Weights of a small GPT-style language model, trained from scratch on English Wikipedia: 0.898M parameters.
Each number is 128 + 32 x the weight over its row's rms, rounded and kept within 0 to 255. Layers, rows and columns count from 0. The size above them is the row's rms in percent of the matrix's.

# layer 3 attention query, 64x64, rms 0.224, rows 0-48, columns 0-63
size [ 87  74  77  93  90  66 121  89 103  98 119 100 129 100 115  79  99 104  92  89 109 108 107 114 113  91  96  81 103  80  98  77 101 116 109 110 123 116  90 103 116 128 102 114  87  90 105  83  90]
[[126 166  76 140  84 149 123 146 127 145 134  61 114 120  62 128  94 114 199 119 148 143 190  80 152  86 125 170 190 194 158 126 103 116 123 134  98 146 142 123 163 145 131 168 135 177 128 139 146 130 178 160  84 106  88 122  97  96 149 109 133  69 135 111]
 [130 150 156 140 149 122 151 117 107 167  86 143  70 107  87 142 162  95  93 113 113 193 139 147 169 106 123 162 139  75  57  85 127 140 127 127 163 119 124 152 136 142  97 144  86 132 152 129 183 166  96  96 131 103 162  81 181 168  79 170 151 142  58  97]
 [138 160  57 109 118 163  98  87 117 132 109  98 126 153 172 157 119  99 123 125 138 125  78  97 136  99 167 121  80  66 111 153 121 188 184 161 145 120 120 141 115 171 182  81 155 162 183 138 169  98 110  73 138 114 184 130 110 119 160  67 157 113 123 117]
 [153 138 165 120 183  96 119 116 156 141 113  97  94  86 106 163 123 125  91  86 157 115 124  98 142 143 105 142 178  64  77 150 217 125 123 146  87 137 127 189 130 110 115 187  78 150 128 150 133 142 103 110 118 167 187  86 160 167  95 142  87 126 144 167]
 [113 146 136  80  98 155  81 128 168 159 151 164  68 182 148 142 122 127 112 125 158 101 181 165  90 131 139  87 122 168 115 131 100  94 121 126 156  29 150 107 161  79  74 142 137 135  68 112 167 171 105 141 134 177 137 139 161  96 122 153 137 108  83 133]
 [161  95 147  83 128 187 118 156 138 121 170 149 165 144 130 234 177 133  94 162  81 162 102  80 122 114  98 134 100 150 109 132  94 162 128 103 107 173 124 127 136 131 100 154 128 133 125 119  54 141  66 169  95 130  84 153 120  80 170 131 104 123 104 144]
 [126 175  72 150 108 182 117 180  91 101 146 102  93 150 152 158 119 120 159 159 118 166 140  75 157 156 157  97 159 156 110  97  91 102 154 124 117 103 152  77 121 135 133 141 152 124  74 118 161 111 173  80  78 159  88 205  92  96 152  89 152 125  83 133]
 [137 100 166 106 116 112 115 111 119 114 157 127 145 171 156 148  59 144 116 115  72  48 149 118  79  94  86 180 144 114  87 164 111 172 149 160 126 161  74  88 135 105 108 144 144 117 138 138 118 150 124 116  60 127 165  99 142 125 185 147 181 176 139 180]
 [132 159  82 230 114  80 107 155 155 124 135  88  85 151 102 116 100 143 153 162 166 159 145  55 161  85 123 132 186 195 160  94 102 166 137 104 162 111  92 120  94 148 129 128 110 112 126 138  98 153 164 141 133 165  58 145 122 131 126 108 132 125 104 103]
 [165 145 150 167 182 134 130 146 146 114 188  85 165 118 118 132 156 112  88 129 109 100  30 117 120 163 138 112 120 131 135 123 116 131  93  72 128 159 155 171 128 165 102 134 103 138 177  25 148 110 144 138 126  69 159 168 129 112 189 110 111 120 128 121]
 [126  84 148 123 107 174 165  61 137 187 141 174 169 126  93 110 152 100 137 104 119  91 117 160 164 111 140 197 105 115 141 123 158 129  55 164 108  98 159 140 107 116 107  94 135 185 138 122 108 131  90 117 102 124 192  49 164 158  90 140  92 133 143 122]
 [ 84 153  77 142 140 140 139 176 124  91 176 136 117 142 113 120 163 185 127 116  79 167 157  80 104 203 111  87 134 110 117 108 128 166 184  99 114 164 127 113 146 171 115 123 117 126 153 127 109 196 115 128  99 102 136 137 100  75 148  39  92  97 158 121]
 [150  98 136 140 158  83 152 140 125 111 177 122 164 115  55 107 130  86 128 128  89 182 151  86 130 164 124 137 144 120 136  80 165 147 154 138  73 191  93 163 125 171 117 162  79 175 203 146 102 162  84 141 114 110 107  84 104 145 135  82 137  95 162 138]
 [140 114 144 148 127 127 149 131 145 131  94 136 173 116  91  78  88 166  77 145  90  77  80 190 148  79 124 202  90 110 107 150 166 167  89 154 116 118 115 140 118  99 117 165 106 129 150 127  89 145  76 193 195  87 145  98 164 147 158 143 119 148 153 113]
 [125 121 174  81 145 120 124 112 134 132 136 138 131 149 176  98 110 139 100 125  96  68 102 150 154  97 136 136 131  65  74 147 142 106 104 169  46 113 152 136  97 148  97 126 109 170 148 156 111 124  94 151 130  95 186 116 155 179 138 196 103 133 223 112]
 [140 127 118 121  85 109 139 126 119 129 119  98 137  95 130  96  56 150  80 146 162  89  78 147 107 119 100 132 111 116  85 153 118 141  90 180 171  95 122 162 113 140 102  94 175 113 132 107 101  99 191 146 218 182 139 127 191 189 131 145 134 119  86 158]
 [203 166 113 146 174 105  81 158 142 122 113 118  62 156 174 126 116 193 129 114 152  93 191 140 119  59 142  92 136 135 104 149  96 134 130 127 161  91 137 185 115 136 118 111 135  91 121 124 137  92 162 105  91 163  47 145 123  89 132 126 160 158  92 117]
 [ 93 161  21 112 110 101 163 146 125 128 117 173 122 142  83  83 128 121 130 130 120 183 147  99 109 129 146 107 157 139 177  77 127 145 194  92 152 143  92 132 147 145 153  90 160 142 114 176  95 144 145  79 160 145  69 165 104 154 153 104  75 136 143 102]
 [105 146  97 134 153 106 134 203 152 134 120 118 114 129 117 119 132 142 165  98  72 158 162 122  96 199 138  73 109 163 174  97  89 148 109 128 141 123  83 102 114 177 163 166 146 102 159 116 106 151 172 153 107 101  66 130 120  75 167  43 151 146 103 119]
 [127 100 170 114 181 149 128  94 183 133 131 180 140 125  80  47 157  82  97 112 111 140 125 168 102  86 127 135 114 139  90 154 134 124 129 128  86 110 127 117 202 102 115  79 110 132 138 124  81 122 122 139 121 137 217 131 161 107 107 206  98 153 130 159]
 [166 125 168  92 119 156 154  63 102 166 164 162 172  62  95 169 110 113  88 146 135 134 120 153 151 142 168 175 108 126 107  98 149 139 105 172  63 122 118 171  97 117  86 143 105 151 172 151 122  91  86 148 114 103 207  97 147 130  88 153 106 111 154  96]
 [143 140 109 169 185 111 147 172 128 131  79  56 120 157  92 126 126 107 159  82 105 178 159 119 104 123 126 120 180 146 116 104 153 148 141  51 137 187 143 123 138 186 149 100 140 104 168 134 105 127 193  88  70 114  68 139 104 138 135  76 125 105 136 125]
 [101 137  76 119 119 138 126 150 126  93 140  93 112 117 132  82 159 127 140 162 148 132 187 117  99 144 124  39 101 142 189 121  96 148 158  66 113 109 160 102 151 134 121 176 150 142 108 129 120 196 193 137 134 114 100 196 119  88 136  51 114 135 141 159]
 [139  61 174 108 135 149 126  72 151 185  96 145 146 136 138 131 155 121 111  97 181  57 120 208 156 144 120 151  80 109 112 173 124 104 101 131 138 106 154 128 136  49 107 108 125 128 116 117 123 103 115 135 158 104 162  76 160 141 128 199  79 158 150 126]
 [117 119 118 143 133 167 147 149 143 119 117 153 119 110 117 177 109 149 158 118 125 223 160  40 126 191 112  54 148 143 155  82 110 153 158  89 133 152  95 156 101 168  95 127 129 114 136 126 142 167 120 154 130 118  62 135 113  83 167  63 127 109 103 110]
 [138 142 113 174  62 113  94 159 117  86 102 120 140 165 143 166 159 195 134 131 126 168 164  78  71 133 126  93 166 151 166 163  76 104 156 119 154 102  68 102 179 115 162 156 115 118 106 119 146 127 125 165 134 132 110 191  65  80 143 115 119 140  84 122]
 [150 151  96 210 107 121 107 147 133 141 114  82  83 152 145  87 120 127 137 144 119 159  79  75  90 119 123 131 103 114 206 121 122 163 149  91 207 121 130 111 160 152 161 106 160  59  86 139  88 130 141 133 147 103  96 175 123 109 139 181 142 157  90  96]
 [ 66 134  92  87 128  79 160 145 176 108 175 158  79 139  99 123 135 101 105 192  80 132 152 132 103 182  95 100 103 112 165  99  74 121 126 102 119 161 110 114 185 105 102 124 151 165 123 107  70 125 151 175 163 112 155 198 125  97 125 140  98 150 155 142]
 [130 133 110 174  91 127 103 134 140 100 120  64 105 112 149 164 105 126 137 126 124 170 219  54 113 135 146 136 197 153 137 133  73 142 118 134 146 113 157 107 196 135 121 102 146  95 104 148  79 161 131 147  96 156  81 179  58 154 139 119 103 161 126 131]
 [146 120 119 163 160 127 103 102 161 151 128 174 140 101 131  80 164  95 107 164 207  98 101 178 179 133  90  98 103  37  92 101 150 125 158 136 113 103 118 137  95 147 120 171  97 114 144 148 182 158 120  72 160  91 139 106 141 156  69 117 131 131  85 134]
 [ 93 175 120 134  97 113  81 129 132 145  81 150  96 146 169 111 171 148 200 150 140 120 177 134 115  80 143 147 129 147 151 114  56 138 163  87 125  76  89  87 139  95 165 110 148  49  89 144 149 161 132  96 153 127  85 171 113 103 141 158 160 163  96 138]
 [131 144 108  83 164  94 152  93 119 174 128 163 130 133  95 162 125 121 157 115 159 111  99 127 105 164 156  77 127 135  99 182  86  83 142 135 117 150 107 137  91 124  77 106 162 117 123  59 159 101 103 164 159 120 171  87 112 156 154 126  92 110 228 187]
 [105 120  95 111 118  87 133 204 129  95 119 122 135 132 110 133 134 121 111 140  66 159 158 108 105 104  55 102 161 167  87 157 120 125 151 112  96 118 151 129 177 175  74 179 134 126 153 152 122 166  93 102 138 126  97 181 201 167 177  76 140 121 128  81]
 [133 138 143  68 128 110 142 144 127  87 121 116 103 132 157 122 148  49 153 163 101 156 139  91  85 154 151  84 114 132 149 170 180  78 130 153 135 164 177  76 135 135  97 180 112  83 132  92 150 123 135 117 145 152 131 138 135 104 166  51 176 158 196  90]
 [121 117  65  99 100 127 108 141 144 128  94 152 124 172 133 155 166 100 122 151  45 151 159  79  59 113 147 104 142 118 109 181 162  96 158  92 166  81 151 106 166 120  82 137 119 121 102 132 153 173 116 135 104 188 102 159 151 170 183  86 141 100 137  94]
 [143 122 143 142 164 149  96  87 114 152 115 146 111  71 140 145 139  59 181 192 138 119 110 107  69 147 114  99 117  96 123 184 187  86 146 108 135 137 179 128 156 142  92 146 143  92 135  76 164  98 151 101 132  79 157 156 131  81 162 142 190  78 111 118]
 [130 123 120 154  59 127  90 105 106 133 108  96 112 168 110 135 128 136 115 169 116  90 129  65 102  78 112 138 122 138 180 165 182 131 153 170 208 103 145 106 153 153  97 162  79 115 133 126 116 131 149 112 113 142 110 132 127 159 195  34  92 134 161  90]
 [122 113 118 120 131 136 102 146 108 150  81 142 104 107 165 158 125 126 168 163  94 131  98 118 106 165 124  91  85 121 139 184 170  86 164 150 158 145 148 105 148 110 101 192 146 125  57  93 155 118 143  31 142 182 113 179 140 104  70 109 167 168 137 109]
 [126 125 184 186 141  96 122 143 130 150 128  85 112 115 114 167 143 154 155 135 180  99  98 172 172 110 139 195  82 164 147  75 134 164 134 182  67 151 107 131  98  66 172 108 103 122 115 125 115 101 118 118 160  99 131  97  73  93  95 167 133 117  69 138]
 [149 117 110 160 120 107  98 134 123 119 110  82 106 158 114  70 129 117 127 163  92 117 136 157 122  65  91 128 173 142 178 174 226 120 158 121 120 109 122 119 160 103 101 153  80 147 121 118 142 157 175  98 137 106  56 151 161 117  98  79 155  54 132 156]
 [166 130 136 166 156 123 133 125 137 138 168 136 139 139 129  96 115 136 142  69 148 137 110 168 169 167 156 136 119 118 114  71  79 135 118  95 130  97  90 158  81  96 156  75 201 159 110 145  82 143 148 177 107 112 166 107 112 121  80 205  94  97 113 201]
 [153 150 101 121 119 115 104 131 124  87 100  82  77 131 131  99 160  71 133 170  80 154 140  65  91 105 110  96 157 161 166 178 184  82 117 125 189 138 153 133 172 128  80 183 103  94  89 111 148 153 172 135 151 119 139 163 154 129 187  98 133 128 122  85]
 [163 137 120 110 106  86 127 164 183  83  97 160 138 127  96  69 171  96 139 125 116 165 172 113 136  98 179 181 174 115 128 107 101 134 171 165 140 110  76 105  74 135 109 117 129 105 131 184 108 175  89 193 112  95 137 143 123 155 144  54 114 143 154 101]
 [159 177 121 158 135 144 115 122 114 140 105 101 142 112 155  85 163  96 172 206 160 123 116 125  77 127 106  62 162 109 122 178 181  80 151 116 127 154 159 135 140  92 110 168  95  84  96 114 178 132 159 121 130 123 121 191 125  87 109  47 149  98 108 136]
 [145 147  74 155 114 147 191 119 146 124 138 118 155 124  37  88 139 117 105  85 114 120 129  97 164  93 170 171 136 103  92  90 109 119 127 126 179 146  64 130 105 121 202  94  98 112 186 166 123 152 120 168 111  61 146 137 141 151 158 134 145 153 117 163]
 [ 99 142 105  58 128 184 118  84  73 150 145 123 117 132 150 225 105 143 133 167  92 121 143 125 127 206 164 126  51 124 120 110 136 113 150 145  87 157 133 145 113 139 140 163 142 134  91 125 142 113 135  89 137  93 163 138 176  81 138 162 165 116 156  78]
 [145 105 106 106 120 137  91 121  86 135  84 159 106  91 183 131 151  98 141 161 127 134 130 118  82 122 122  95 107 134 169 216 157  94 172 121 205 133 162 113 127 176 105 147 158 103 132  65 143  94 153  58 132 158 142 134 161  96 171 111 127 146 105  70]
 [129 109 101 127 128 159 137 163  66 129  53 100 126 144 126 107 107 138  93 129  89 112 136 146 144 135 137  91 125 157 199 176 155 118 133 122 195 156 118 111 138 134 167 156 124 140 163  96 105 115 182  62 110 180 106 133 175 125 123  35 110 181 107 137]
 [118 141 152 198 131 121  78  61 136 155 148  61 116  81 114 136 182 140 151 156 175 123 143 148  76 115  83 125 123 130 206 152 167 185 141 126 114 120  93 216 115 140 153 144 103 121 121 128  95 107 144 105 154  61 116 135 139 127 114 131 146 108 112 103]]